{
  "n_kv_head": 5,
  "norm_place": "peri",
  "norm_eps": 1e-05,
  "rope_base": 100000.0,
  "qk_norm": true,
  "bias": "qkv",
  "tie_embeddings": true,
  "weight_decay": 0.043,
  "final_lr_fraction": 0.02,
  "seq_len": 384,
  "dataset": "wikipedia_en"
}
Each number is 50 + 15 x the weight over its row's rms, rounded and kept within 0 to 99. Layers, rows and columns count from 0. The size before them is the row's rms in percent of the matrix's.

# layer 3 attention query, 160x160, rms 0.176, rows 0-159, columns 80-119
195:53 44 45 19 45 56 69 68 39 19 69 16 41 56 51 61 67 76 81 53 63 71 67 23 41 64 58 42 44 40 61 26 53 28 61 46 40 48 67 74
213:39 50 75 21 35 54 56 37 45 68 28 66 53 64 35 57 46 47 52 42 59 19 38 31 88 36 68 41 73 85 41 56 41 60 55 36 32 47 31 49
228:73 72 33 64 81 53 51 58 66 60 50 58 65 50 73 52 67 48 20 42 53 72 61 59 19 44 38 50 55 49 52 55 79 64 29 75 52 72 54 43
153:44 46 37 69 52 34 89 58 46 28 71 34 72 36 35 58 43 69 46 56 35 57 67 68 53 73 24 50 45 11 53 36 40 81 50 54 78 55 72 38
153:28 27 67 66 76 33 53 54 62 20 42 35 38 56 49 22 29 58 59 60 66 64 23 68 58 46 41 63 26 43 50 31 25 51 47 38 55 60 48 41
105:46 32 61 36 33 47 77 38 35 09 37 30 39 54 34 60 31 66 81 62 60 33 71 53 77 51 62 38 46 04 70 16 23 63 64 46 59 62 70 59
107:46 42 67 39 24 47 49 39 19 40 72 45 54 55 55 56 79 59 64 35 41 38 65 30 51 62 55 27 65 31 50 66 55 38 71 48 35 56 68 54
098:46 64 21 59 55 58 28 59 41 58 58 81 45 31 75 43 50 26 35 34 61 74 33 50 29 50 61 78 48 79 47 67 58 38 18 43 20 33 52 50
090:48 40 20 40 68 56 44 76 71 61 38 70 39 51 66 52 57 49 32 44 67 71 18 64 67 28 58 79 38 70 64 60 51 40 32 38 44 25 66 40
116:80 88 50 56 76 52 33 59 66 76 28 74 40 72 57 45 53 19 36 58 68 57 47 50 61 37 36 48 69 73 34 67 64 38 24 62 63 66 35 62
097:53 70 05 53 39 64 63 45 88 62 54 46 55 23 40 92 43 25 23 36 39 50 52 34 54 49 65 73 73 42 64 35 26 47 32 46 45 36 58 48
090:25 40 84 46 28 46 68 55 41 12 40 45 43 68 52 31 34 78 69 48 47 60 70 47 55 56 60 61 32 32 77 25 32 83 74 40 39 58 55 59
097:31 14 80 53 26 35 50 56 43 19 55 38 42 55 44 45 45 80 54 47 42 21 55 48 40 80 59 28 58 60 50 39 41 58 66 37 54 52 59 53
089:65 57 21 41 56 74 59 36 61 85 65 58 48 40 61 64 49 17 29 51 24 65 41 47 35 27 56 55 62 40 61 59 65 40 22 77 62 41 52 43
106:83 70 55 40 51 56 21 56 50 72 21 71 41 68 64 67 43 34 60 13 82 71 44 61 33 44 25 67 47 54 49 56 77 41 53 65 40 37 71 26
100:40 50 33 33 71 50 40 48 45 10 72 61 37 36 44 54 40 45 63 10 77 59 36 61 47 56 38 85 33 36 45 34 48 51 35 56 27 23 73 43
106:58 47 53 51 55 62 86 89 42 49 19 61 43 40 61 46 63 44 54 77 41 80 42 55 96 48 64 40 49 50 47 30 32 48 45 24 46 61 50 55
103:37 59 70 45 65 72 56 22 41 40 18 40 35 57 34 39 84 42 66 60 56 41 34 56 55 32 57 68 33 77 57 22 71 67 69 56 52 47 28 33
098:63 68 36 56 90 43 67 37 69 66 45 29 65 39 74 61 75 56 35 65 51 57 61 45 48 36 54 66 43 34 31 47 57 28 37 55 48 57 53 57
102:55 44 36 35 47 69 48 32 54 43 53 37 26 67 58 42 52 57 57 55 55 40 47 45 51 45 52 53 54 51 40 55 28 56 50 15 57 44 74 22
105:81 53 52 41 36 53 60 36 20 38 41 21 30 53 69 59 64 37 56 54 31 73 57 35 53 62 41 54 46 26 65 75 40 29 56 29 43 47 31 73
097:38 43 69 22 51 48 59 66 82 51 65 38 61 63 61 47 47 46 64 44 51 30 34 48 70 56 33 53 78 55 32 68 68 65 53 20 36 72 33 58
096:48 21 37 70 43 35 46 50 25 50 73 51 74 47 18 34 34 54 50 23 47 49 56 57 77 63 55 48 42 57 59 37 43 65 64 47 50 48 44 37
105:43 19 47 37 31 41 45 55 43 68 55 23 39 48 88 31 63 77 47 65 55 42 44 54 50 55 54 34 25 73 54 59 28 86 37 47 32 42 24 56
097:30 30 53 43 52 41 77 56 47 29 59 43 56 41 24 61 35 64 77 42 67 45 65 58 45 84 54 53 59 68 38 38 31 58 64 56 40 42 55 23
103:51 19 51 47 55 48 26 57 42 41 50 84 48 66 40 45 43 65 65 62 48 53 23 40 61 31 55 64 63 69 72 42 36 27 35 72 38 44 57 51
098:55 30 41 77 47 68 69 53 40 75 37 72 75 17 47 47 63 31 45 62 68 99 47 81 40 54 69 51 39 46 50 40 49 37 33 76 28 20 68 38
099:42 46 71 74 52 42 42 52 42 23 45 34 59 58 66 26 66 73 52 70 51 39 47 63 51 42 49 41 35 50 37 48 39 71 51 34 71 44 48 69
108:34 66 34 30 28 77 33 45 15 51 89 32 66 44 80 59 25 45 35 59 32 62 48 51 72 73 51 48 48 48 55 42 40 53 67 23 53 53 73 37
101:34 52 48 40 65 45 67 38 41 53 37 58 55 54 72 80 52 67 63 21 45 72 44 48 40 64 53 36 30 37 56 49 15 60 67 50 56 47 41 56
098:36 66 62 40 61 56 70 72 52 72 51 31 25 49 27 32 64 53 56 70 69 73 69 55 75 43 58 50 63 30 54 43 26 56 49 73 45 73 38 63
097:46 78 70 44 80 44 33 33 74 54 36 36 52 36 67 38 53 31 48 60 46 76 54 66 76 24 46 54 37 52 57 52 72 60 50 61 56 44 31 47
096:44 73 44 49 68 58 77 37 46 46 34 41 41 50 69 61 39 56 56 54 61 44 29 81 46 29 53 46 62 24 60 47 21 48 34 33 19 61 64 50
089:74 89 69 44 61 66 56 44 48 72 62 32 49 47 71 62 55 26 61 65 62 61 47 65 67 24 60 40 59 67 45 29 50 65 41 61 51 57 47 64
086:41 57 11 58 82 58 75 38 57 58 59 54 52 56 62 59 39 45 41 61 42 50 33 59 31 48 51 64 42 18 60 56 39 41 36 45 31 46 57 32
090:69 70 61 46 65 51 37 28 49 75 46 38 39 41 63 39 50 13 40 57 49 47 48 52 66 31 71 28 55 64 28 42 64 53 46 61 58 75 56 62
086:56 43 54 46 19 30 44 43 43 17 53 44 50 50 24 54 49 77 53 34 43 45 63 34 54 88 37 56 52 63 51 39 75 67 66 67 80 38 43 32
097:34 34 10 66 72 40 61 63 62 40 71 70 68 58 47 44 25 65 42 50 30 33 37 35 34 77 22 79 38 11 45 58 51 56 48 47 55 49 45 18
083:41 37 62 32 38 65 36 63 27 50 58 60 49 63 19 31 36 79 59 34 58 50 74 30 35 52 34 39 76 63 71 22 69 42 76 71 41 67 41 54
092:51 59 24 43 70 57 42 60 51 78 58 68 36 56 66 71 65 20 26 76 36 45 42 51 64 35 28 77 35 37 63 31 57 25 33 55 51 46 47 52
088:11 22 21 56 55 64 54 74 72 48 75 61 86 60 42 49 33 73 42 48 47 72 53 55 46 69 37 57 43 27 53 25 34 57 50 34 73 62 58 51
093:49 55 27 54 71 58 61 39 61 90 63 92 56 55 47 59 54 55 42 49 66 73 45 49 55 58 66 69 48 22 32 55 29 50 34 54 43 33 25 31
082:29 43 60 31 24 37 44 45 32 28 45 28 56 63 28 43 51 73 59 29 22 59 48 43 44 61 61 24 59 77 60 41 36 69 75 60 12 35 36 46
100:26 38 58 39 29 45 65 68 40 29 65 38 46 47 15 60 46 77 58 29 56 52 76 53 55 86 33 33 67 43 59 50 74 61 59 43 68 45 63 67
087:59 41 09 76 61 69 50 61 51 74 67 64 74 50 63 59 52 47 44 47 43 73 51 58 27 64 51 59 37 33 34 66 50 53 39 30 74 48 57 47
088:69 73 25 57 92 63 44 40 60 95 55 72 53 44 67 64 65 29 44 85 47 57 41 65 46 32 47 70 49 36 49 60 31 43 28 61 36 45 43 46
081:68 71 63 35 70 66 56 51 43 61 28 45 57 50 50 24 33 27 48 51 51 38 62 70 63 25 59 67 79 62 52 62 54 52 53 63 27 49 34 27
103:63 49 33 55 54 61 55 44 63 51 51 37 47 19 66 86 67 25 31 51 33 62 57 57 53 26 29 53 39 58 50 43 57 19 20 54 54 38 67 58
096:70 51 45 59 46 25 30 39 48 31 54 55 60 32 52 57 48 63 41 38 16 63 42 26 15 32 95 55 79 37 50 52 51 47 47 68 28 62 63 54
090:54 77 65 41 36 55 79 56 62 46 26 45 36 57 35 56 27 34 57 54 41 62 47 70 54 53 38 76 58 54 68 36 70 56 36 53 22 71 66 80
093:54 60 47 55 17 34 63 41 74 39 25 73 56 64 28 59 33 59 54 30 65 80 58 42 28 42 66 37 43 41 36 37 34 38 26 50 24 45 61 51
098:45 61 47 41 69 50 48 19 54 42 45 21 36 51 50 55 40 54 44 50 67 31 46 55 71 33 67 58 52 56 47 67 54 50 49 39 23 39 61 58
090:66 54 25 46 33 51 60 51 48 61 71 38 52 71 39 48 73 55 48 47 59 58 49 28 64 43 50 37 50 39 61 45 42 42 62 40 70 58 43 50
098:40 39 53 46 58 50 59 43 51 42 62 53 56 53 55 35 01 62 58 60 10 61 64 66 67 65 28 49 53 51 49 34 05 49 46 45 61 54 44 60
090:38 44 63 47 47 79 71 55 40 41 50 23 34 65 39 53 48 43 52 52 46 31 42 37 40 56 41 51 65 39 66 42 77 59 50 49 46 52 61 57
096:63 53 51 34 70 55 41 66 41 45 61 89 61 43 49 40 37 78 57 34 21 22 63 30 76 60 28 39 58 61 46 46 78 53 36 56 75 40 67 29
093:30 52 46 73 77 41 52 60 50 43 76 59 46 51 71 65 88 34 59 50 53 72 32 50 48 49 31 47 39 42 78 52 19 55 54 26 57 66 60 18
091:48 46 38 66 83 33 45 46 59 53 70 63 57 77 42 56 59 54 43 46 39 68 78 57 58 78 28 39 38 51 67 47 28 50 47 68 69 38 46 55
095:39 46 46 55 37 84 44 48 78 38 85 38 44 38 35 45 26 50 36 44 49 36 75 44 48 42 39 53 69 24 54 37 78 66 40 28 57 46 35 49
095:34 50 39 45 51 50 35 64 24 33 45 69 43 55 58 76 46 53 65 54 50 39 43 51 69 29 69 38 64 59 51 46 53 49 83 35 68 32 54 38
095:64 67 59 32 47 47 46 81 77 54 35 67 50 56 64 39 37 62 47 53 22 40 54 43 60 61 63 58 60 72 41 04 56 64 21 58 57 51 66 50
099:47 65 51 52 51 62 32 39 43 62 48 56 41 71 53 66 47 63 68 69 43 61 52 43 26 30 62 68 50 80 51 63 39 20 27 45 38 38 48 46
093:46 49 51 48 32 44 47 38 44 29 22 28 45 63 48 80 47 77 76 17 67 49 64 25 29 56 46 58 51 28 43 68 53 42 43 76 47 33 69 68
094:41 50 46 62 47 90 52 67 38 56 48 55 49 27 35 70 32 49 64 54 44 57 42 62 31 43 47 51 70 66 51 44 16 45 54 58 31 43 19 38
146:39 25 57 49 48 33 75 52 29 34 36 57 48 85 51 39 20 54 64 64 57 45 60 50 76 35 34 40 33 48 53 37 41 35 67 32 60 32 54 21
185:47 57 19 57 39 77 49 35 54 75 67 44 51 19 45 79 37 23 42 34 41 44 38 47 36 49 41 74 59 41 61 56 72 60 55 46 47 53 33 55
097:35 51 62 47 22 36 79 50 54 54 43 51 58 52 65 74 35 50 49 28 52 54 45 19 39 62 63 53 32 70 56 66 42 28 66 50 33 35 46 35
081:37 82 48 60 89 42 66 39 43 62 46 66 34 63 84 53 72 65 38 56 54 40 48 53 54 31 35 38 32 71 57 50 55 41 48 70 41 61 34 36
092:37 51 41 55 71 83 49 28 79 81 74 45 55 58 30 81 66 33 49 86 64 40 47 62 31 30 33 30 37 41 74 48 38 57 42 29 33 68 40 56
082:13 54 52 30 57 16 74 31 24 25 62 49 48 57 44 57 31 68 64 26 44 35 52 67 44 38 39 28 62 42 73 42 31 34 54 27 69 56 50 19
089:80 66 34 49 36 69 33 74 51 51 55 20 75 33 43 52 63 49 65 69 52 61 58 21 49 40 52 56 55 48 46 79 59 58 78 48 55 51 34 95
095:46 11 77 66 14 30 44 43 50 31 66 08 35 46 46 42 48 69 53 35 36 61 47 36 39 88 48 40 53 58 60 23 33 44 60 29 52 62 28 35
085:62 71 84 59 31 60 65 74 53 45 23 80 43 45 53 47 31 37 48 36 45 71 38 39 65 47 54 53 32 63 24 64 38 74 64 48 78 48 41 60
095:85 45 43 72 58 84 51 33 54 52 58 61 50 67 59 63 40 43 36 70 48 48 56 61 45 60 39 32 46 76 61 76 55 61 63 46 31 58 54 41
095:50 74 19 53 42 84 43 52 66 94 38 56 60 41 71 78 51 34 46 62 72 35 46 36 56 19 56 65 53 79 52 59 38 71 33 49 43 69 44 58
091:36 29 69 48 38 59 54 47 29 46 49 24 49 42 71 65 41 70 64 17 62 76 37 57 56 93 53 18 42 53 61 33 46 62 65 49 49 75 28 36
091:41 27 52 58 38 53 71 52 30 44 59 52 39 64 33 45 39 59 66 38 46 59 78 69 56 82 48 38 61 55 61 45 85 50 58 62 59 25 91 35
111:57 66 11 59 81 73 52 42 71 75 57 56 62 41 76 64 50 32 35 65 51 65 54 66 42 20 37 78 42 45 57 47 43 57 33 56 37 38 52 45
085:65 59 40 62 47 39 54 63 52 48 24 54 61 33 44 09 54 51 38 45 29 54 42 36 62 26 47 45 64 28 17 66 54 30 35 47 56 71 50 50
098:39 50 54 16 50 78 36 61 54 44 32 72 37 54 69 69 44 41 44 61 81 41 22 52 63 34 50 73 37 50 59 23 71 58 44 50 45 56 36 25
092:70 47 42 54 47 77 53 40 36 45 56 39 45 62 47 42 25 44 82 45 22 28 50 28 36 40 46 19 62 74 49 35 24 42 56 62 25 28 50 48
099:90 56 42 64 42 54 22 38 24 61 57 64 22 50 54 54 68 49 37 22 48 66 59 44 37 56 43 19 31 57 48 59 60 36 45 59 55 31 63 61
100:59 48 66 31 18 43 53 49 52 36 51 65 40 52 32 62 60 34 52 50 25 24 51 41 80 64 48 57 69 57 55 63 70 61 69 51 47 50 46 33
087:43 62 40 45 39 46 54 59 61 52 45 76 50 81 57 48 55 71 81 44 60 70 63 63 57 58 47 42 39 25 73 62 55 70 62 32 46 44 75 27
090:57 57 58 22 24 65 41 59 40 19 30 38 48 69 56 60 65 30 70 50 51 51 49 58 71 69 63 60 55 33 76 52 65 65 44 61 42 37 43 35
094:39 54 30 65 46 73 83 56 50 61 64 56 60 49 49 52 63 49 60 44 29 60 55 66 38 67 61 36 64 17 40 50 51 81 54 30 38 68 56 39
095:58 43 57 47 55 70 73 49 40 42 30 46 45 36 51 43 68 35 76 25 45 47 51 82 41 47 74 36 55 73 40 40 22 53 46 46 36 40 33 54
094:49 70 19 65 45 54 42 29 43 55 85 43 65 33 42 66 38 56 57 35 21 43 45 27 49 61 49 45 50 42 47 48 73 42 58 31 69 51 51 42
095:34 70 27 61 54 56 17 67 61 51 87 51 77 35 28 60 47 38 32 48 45 33 58 54 59 84 55 39 71 50 41 37 42 29 50 12 71 51 54 46
090:73 40 37 66 58 56 60 64 64 49 45 49 50 35 44 50 46 20 58 36 50 42 41 42 41 59 50 56 88 54 51 51 30 19 35 72 31 51 37 32
090:69 45 46 89 58 69 66 42 44 69 46 47 50 23 46 48 56 45 36 56 38 68 61 52 59 45 55 60 57 51 49 58 39 23 35 49 39 57 49 52
092:53 75 64 55 44 54 38 46 41 20 21 75 55 42 08 66 37 53 56 40 64 58 51 52 52 48 40 49 46 37 41 57 63 56 58 46 65 24 38 28
095:42 79 59 27 58 46 67 42 67 39 39 38 53 56 66 67 43 60 61 71 46 55 65 55 31 80 52 69 52 31 36 50 69 46 51 34 59 60 65 29
091:38 68 61 26 52 41 56 53 39 57 46 52 28 35 50 59 20 35 51 26 67 46 56 52 60 46 62 51 51 56 64 47 69 48 30 56 45 45 45 35
093:65 45 34 64 57 51 36 50 48 74 74 66 70 20 58 50 47 47 59 34 53 71 59 34 50 66 59 32 51 39 50 35 62 12 43 68 56 57 39 79
092:66 53 34 57 34 35 46 44 47 54 96 49 58 57 45 35 48 54 56 44 69 62 56 29 70 78 38 26 57 30 54 49 20 30 59 68 35 77 54 48
091:40 49 30 31 47 67 40 27 43 52 66 41 33 55 54 44 35 57 46 67 54 12 25 32 41 35 51 59 65 72 48 41 54 52 67 49 74 44 48 58
091:38 40 38 61 23 35 50 46 72 32 61 56 70 58 28 72 52 57 64 41 50 48 55 28 60 68 62 46 17 35 29 72 61 25 56 41 61 48 50 60
090:15 37 49 75 46 34 64 66 44 33 34 61 79 58 48 65 41 38 51 29 35 94 56 35 55 56 59 52 40 29 42 70 59 59 37 35 53 59 48 56
095:59 50 54 42 62 59 43 58 43 69 40 32 31 17 59 42 58 46 57 69 74 43 43 49 44 47 52 38 67 65 60 44 60 44 46 65 25 61 50 49
097:21 47 63 47 32 36 44 58 47 09 47 62 89 60 41 58 43 63 45 42 30 67 57 40 55 59 43 58 39 27 44 46 24 72 50 59 77 52 59 47
092:40 58 48 65 62 37 79 77 61 64 49 34 55 65 55 43 67 45 45 42 57 42 62 57 69 49 39 56 30 35 53 61 46 57 53 49 19 18 06 35
090:73 57 46 45 73 59 42 39 65 82 43 43 35 38 43 50 71 34 42 50 48 52 44 47 59 18 44 70 34 47 68 58 45 49 41 62 16 58 27 67
095:52 56 70 50 27 50 58 49 53 33 46 37 31 72 28 68 44 72 51 15 48 52 47 57 56 67 44 26 43 37 57 67 52 69 61 34 52 59 60 49
087:18 50 65 37 50 17 40 40 30 45 47 41 47 51 58 55 54 51 53 36 32 73 44 41 56 57 64 26 60 72 41 69 37 80 58 56 80 63 45 57
096:42 41 72 64 50 45 75 47 43 25 55 55 84 52 48 34 45 52 47 27 22 60 79 59 33 74 30 40 48 40 46 43 66 66 61 68 78 46 74 27
092:38 50 57 50 37 45 64 43 27 47 65 36 39 61 60 44 41 53 51 23 60 55 35 54 64 62 68 12 60 70 46 82 43 58 86 41 63 40 57 42
096:30 47 69 72 44 53 72 75 50 22 44 35 46 38 36 44 42 72 49 35 59 53 73 71 62 58 43 42 63 32 37 26 33 62 40 54 63 60 55 45
094:77 49 18 51 82 78 48 48 68 75 56 46 52 30 54 50 50 20 23 67 66 43 46 74 51 17 45 70 61 20 53 50 68 22 20 60 39 53 85 54
105:63 66 23 42 75 56 37 51 70 75 34 37 37 34 64 55 74 32 45 74 81 56 40 34 60 00 40 51 37 45 48 71 37 38 34 61 31 58 40 63
096:42 43 47 53 82 77 83 29 34 60 35 44 47 45 60 30 47 43 61 52 60 40 62 74 33 40 55 37 46 74 63 21 74 47 51 28 55 52 50 45
096:60 37 34 56 61 42 82 69 35 91 80 44 50 39 32 48 33 64 37 43 68 53 66 62 52 53 43 46 51 16 31 25 29 58 37 32 66 58 73 37
099:34 62 44 30 52 50 24 54 31 47 46 76 59 42 22 69 51 57 61 63 53 32 55 62 46 44 44 48 58 66 49 74 47 33 43 48 37 31 69 87
093:52 54 51 36 61 36 49 36 61 40 43 57 31 43 57 52 26 48 58 46 51 14 55 41 61 36 47 28 41 61 67 48 53 47 64 67 57 29 51 45
089:25 28 30 60 49 48 53 61 62 83 11 46 56 65 59 53 23 62 79 66 36 46 60 48 20 64 53 43 51 46 97 31 24 50 46 36 48 56 40 46
096:45 49 53 69 36 58 37 35 42 38 15 56 54 53 33 55 76 34 38 38 61 58 38 40 34 27 46 47 66 43 45 57 27 57 55 29 28 45 42 43
099:63 63 66 48 41 59 57 65 62 67 45 58 61 39 32 32 61 67 70 54 66 59 46 66 59 51 54 67 38 45 55 68 76 40 53 41 33 40 49 56
093:49 71 52 43 30 52 33 59 53 27 52 36 25 69 21 49 41 43 30 66 58 63 33 34 65 81 60 32 20 42 31 55 35 49 56 32 54 51 57 39
095:38 34 36 79 76 38 69 34 22 21 65 57 41 67 54 56 40 62 41 48 41 47 18 50 44 57 57 47 75 28 30 50 45 25 52 52 41 43 67 17
097:38 44 37 51 71 53 79 42 43 56 75 46 66 26 53 41 27 42 33 41 41 45 68 61 45 66 46 58 60 33 58 04 43 74 62 62 51 38 33 17
093:49 39 58 58 18 81 54 46 49 41 35 23 36 17 50 27 45 35 49 55 60 56 50 50 77 42 40 81 52 49 55 67 63 34 29 23 54 55 44 63
092:55 53 42 40 72 64 48 51 90 52 57 71 59 58 38 55 67 42 27 59 46 50 49 43 58 42 60 51 24 44 54 43 08 43 59 59 50 41 63 53
095:40 56 61 34 70 49 39 30 56 65 66 36 31 68 66 50 47 39 63 67 57 55 55 63 59 49 26 34 39 82 57 67 29 57 68 40 55 40 42 36
094:65 60 48 55 45 58 46 64 28 14 75 39 44 50 33 32 70 39 87 42 77 55 71 53 46 56 81 42 49 69 43 55 41 50 48 85 40 18 32 56
092:52 57 44 35 34 53 54 66 56 51 46 40 49 40 25 98 38 71 59 51 60 51 19 45 48 51 72 56 43 42 72 45 25 47 45 38 63 48 59 42
094:66 42 35 47 42 84 45 39 45 60 99 49 27 44 36 39 77 73 40 49 63 60 33 62 67 29 26 52 31 44 53 55 58 87 78 70 46 69 61 36
092:46 28 52 51 44 75 46 52 42 13 35 26 67 76 56 40 51 36 67 72 38 31 59 44 54 65 56 40 50 68 62 48 68 57 41 50 51 38 92 44
095:53 61 52 33 80 42 64 48 37 40 47 42 48 87 37 19 52 46 41 66 40 33 40 64 69 33 33 41 52 33 45 58 50 53 55 50 37 29 72 55
087:79 68 37 34 70 39 23 50 53 48 27 27 36 32 47 65 42 51 43 47 62 49 40 47 57 11 50 50 57 64 35 27 70 33 57 74 55 72 66 45
080:49 46 64 45 58 33 58 47 72 51 65 46 56 90 40 45 53 41 42 59 50 56 59 61 44 73 40 69 26 30 66 60 48 76 48 65 68 45 19 52
094:59 60 57 46 53 28 60 40 42 32 70 39 74 83 25 42 39 45 48 35 16 36 59 60 53 51 43 49 52 54 46 48 51 74 53 71 80 53 26 45
088:29 41 58 59 37 37 66 70 38 31 64 46 73 70 38 24 46 68 60 54 36 45 65 41 39 98 28 45 43 30 48 52 43 69 67 41 68 45 50 29
094:75 44 44 47 68 51 37 47 23 49 37 46 40 34 57 87 41 33 36 34 56 47 48 20 45 39 59 34 62 80 47 42 55 37 53 62 65 56 42 51
089:36 26 58 48 37 37 84 46 54 15 62 30 65 60 33 36 62 60 54 39 43 64 55 59 41 88 39 50 58 39 71 30 35 72 66 45 67 56 57 39
091:56 42 24 76 55 65 60 46 66 58 49 59 47 50 59 71 35 26 42 78 48 60 27 27 56 42 39 69 48 53 61 27 41 54 45 64 67 54 63 26
085:64 67 50 44 43 51 56 59 77 60 50 29 47 48 56 36 43 41 69 39 53 65 48 68 79 45 38 50 31 46 64 43 36 39 41 49 33 53 36 50
095:18 41 62 59 33 48 89 54 44 23 61 44 61 58 22 19 55 62 67 48 33 40 58 65 56 95 31 54 51 38 61 36 37 71 59 53 63 65 52 33
082:73 68 56 30 60 45 21 50 67 61 39 78 50 46 80 40 46 45 67 56 50 34 38 12 77 54 60 61 49 69 51 53 41 44 27 63 45 29 51 34
096:34 30 57 61 41 48 75 49 39 37 64 41 63 62 41 41 36 66 48 25 42 64 60 56 37 80 32 50 58 40 49 26 52 82 79 48 73 64 41 39
086:57 35 32 60 71 69 59 48 67 75 94 51 65 52 43 50 44 53 57 57 71 48 76 64 44 61 40 66 35 48 49 69 60 61 42 30 41 58 53 32
090:49 41 56 34 58 53 55 38 56 57 56 13 43 42 27 42 74 68 49 64 65 43 36 57 52 45 14 37 42 52 52 40 76 36 55 57 56 81 40 43
087:41 45 58 35 01 50 52 41 44 16 62 49 58 72 36 44 51 49 76 45 26 23 53 45 67 76 66 26 51 43 50 46 49 50 86 50 48 34 30 53
082:61 69 80 38 43 39 32 45 38 53 21 24 43 44 68 51 61 45 55 45 40 45 53 35 61 52 71 32 50 50 40 57 58 52 64 63 43 51 50 68
114:25 39 89 47 25 36 48 42 52 34 56 27 55 74 33 44 53 73 67 24 50 58 64 55 62 70 56 32 44 49 59 38 46 82 72 49 69 54 53 54
091:32 55 50 28 24 53 62 53 47 32 58 41 48 57 28 42 48 45 47 58 44 39 61 72 60 64 62 48 53 38 61 30 46 55 59 48 65 38 72 45
096:26 48 49 47 63 59 31 42 70 69 57 44 42 34 46 34 47 30 65 72 43 64 54 65 47 66 20 72 75 26 51 34 58 25 54 55 12 51 56 34
097:64 48 19 56 66 39 62 18 65 84 74 37 51 24 49 51 58 43 53 46 34 53 45 71 45 51 35 47 33 02 51 55 39 37 83 59 68 31 42 60
096:34 48 50 30 50 69 71 36 63 59 68 64 43 49 47 66 53 75 54 43 39 32 64 57 59 61 40 30 59 44 47 44 19 53 70 40 49 47 00 44
095:42 48 59 40 30 34 58 53 55 46 72 53 58 67 13 45 52 52 55 45 51 46 09 36 46 58 27 65 55 51 40 53 80 14 36 55 40 45 43 73
097:45 38 42 49 70 58 87 71 80 63 56 65 75 51 60 54 43 60 51 49 49 75 47 53 49 77 19 54 39 28 45 39 40 63 47 33 60 55 57 53
093:52 50 55 30 36 19 16 52 49 41 37 52 58 43 40 60 65 47 48 42 64 44 50 09 75 50 68 29 77 66 51 66 74 31 62 77 28 31 34 82
098:52 49 50 54 33 41 17 58 27 44 52 72 59 47 39 20 56 42 81 48 58 16 34 39 54 50 44 59 49 56 48 71 74 38 55 64 51 25 19 59
093:21 12 29 23 39 58 74 60 53 63 46 44 56 40 54 38 51 67 46 38 46 42 57 62 62 54 29 77 44 50 88 49 72 54 45 27 47 59 59 51
095:56 41 51 73 40 47 67 53 53 27 67 37 46 48 55 38 33 52 48 33 42 70 57 56 60 56 47 34 51 44 32 26 56 50 47 41 69 51 52 27
095:51 57 42 51 42 49 30 51 46 48 40 51 84 29 52 40 50 43 50 70 41 40 60 49 70 73 70 55 23 52 54 52 44 41 56 31 49 48 42 70
094:43 41 47 71 41 64 56 46 46 75 50 41 58 74 71 67 63 43 63 32 59 59 39 47 34 42 51 53 60 58 24 62 16 81 66 43 43 44 19 46
094:23 57 53 32 00 44 50 50 44 31 46 40 24 53 33 40 60 89 38 46 59 45 52 19 90 45 75 39 70 34 33 41 59 60 58 46 57 23 65 61
098:43 61 58 53 47 44 46 46 58 32 48 56 65 72 43 37 36 24 46 35 25 53 44 43 54 48 56 54 33 43 31 70 32 30 52 58 52 29 00 38
094:35 38 42 28 86 67 60 49 38 63 56 64 71 90 58 37 44 33 61 79 75 37 42 58 76 40 59 47 42 68 31 58 79 45 75 67 65 55 53 45
099:43 51 34 62 66 66 51 45 49 80 72 47 35 49 45 50 46 33 53 25 54 40 41 69 55 37 32 36 41 65 65 79 67 49 44 36 58 36 53 30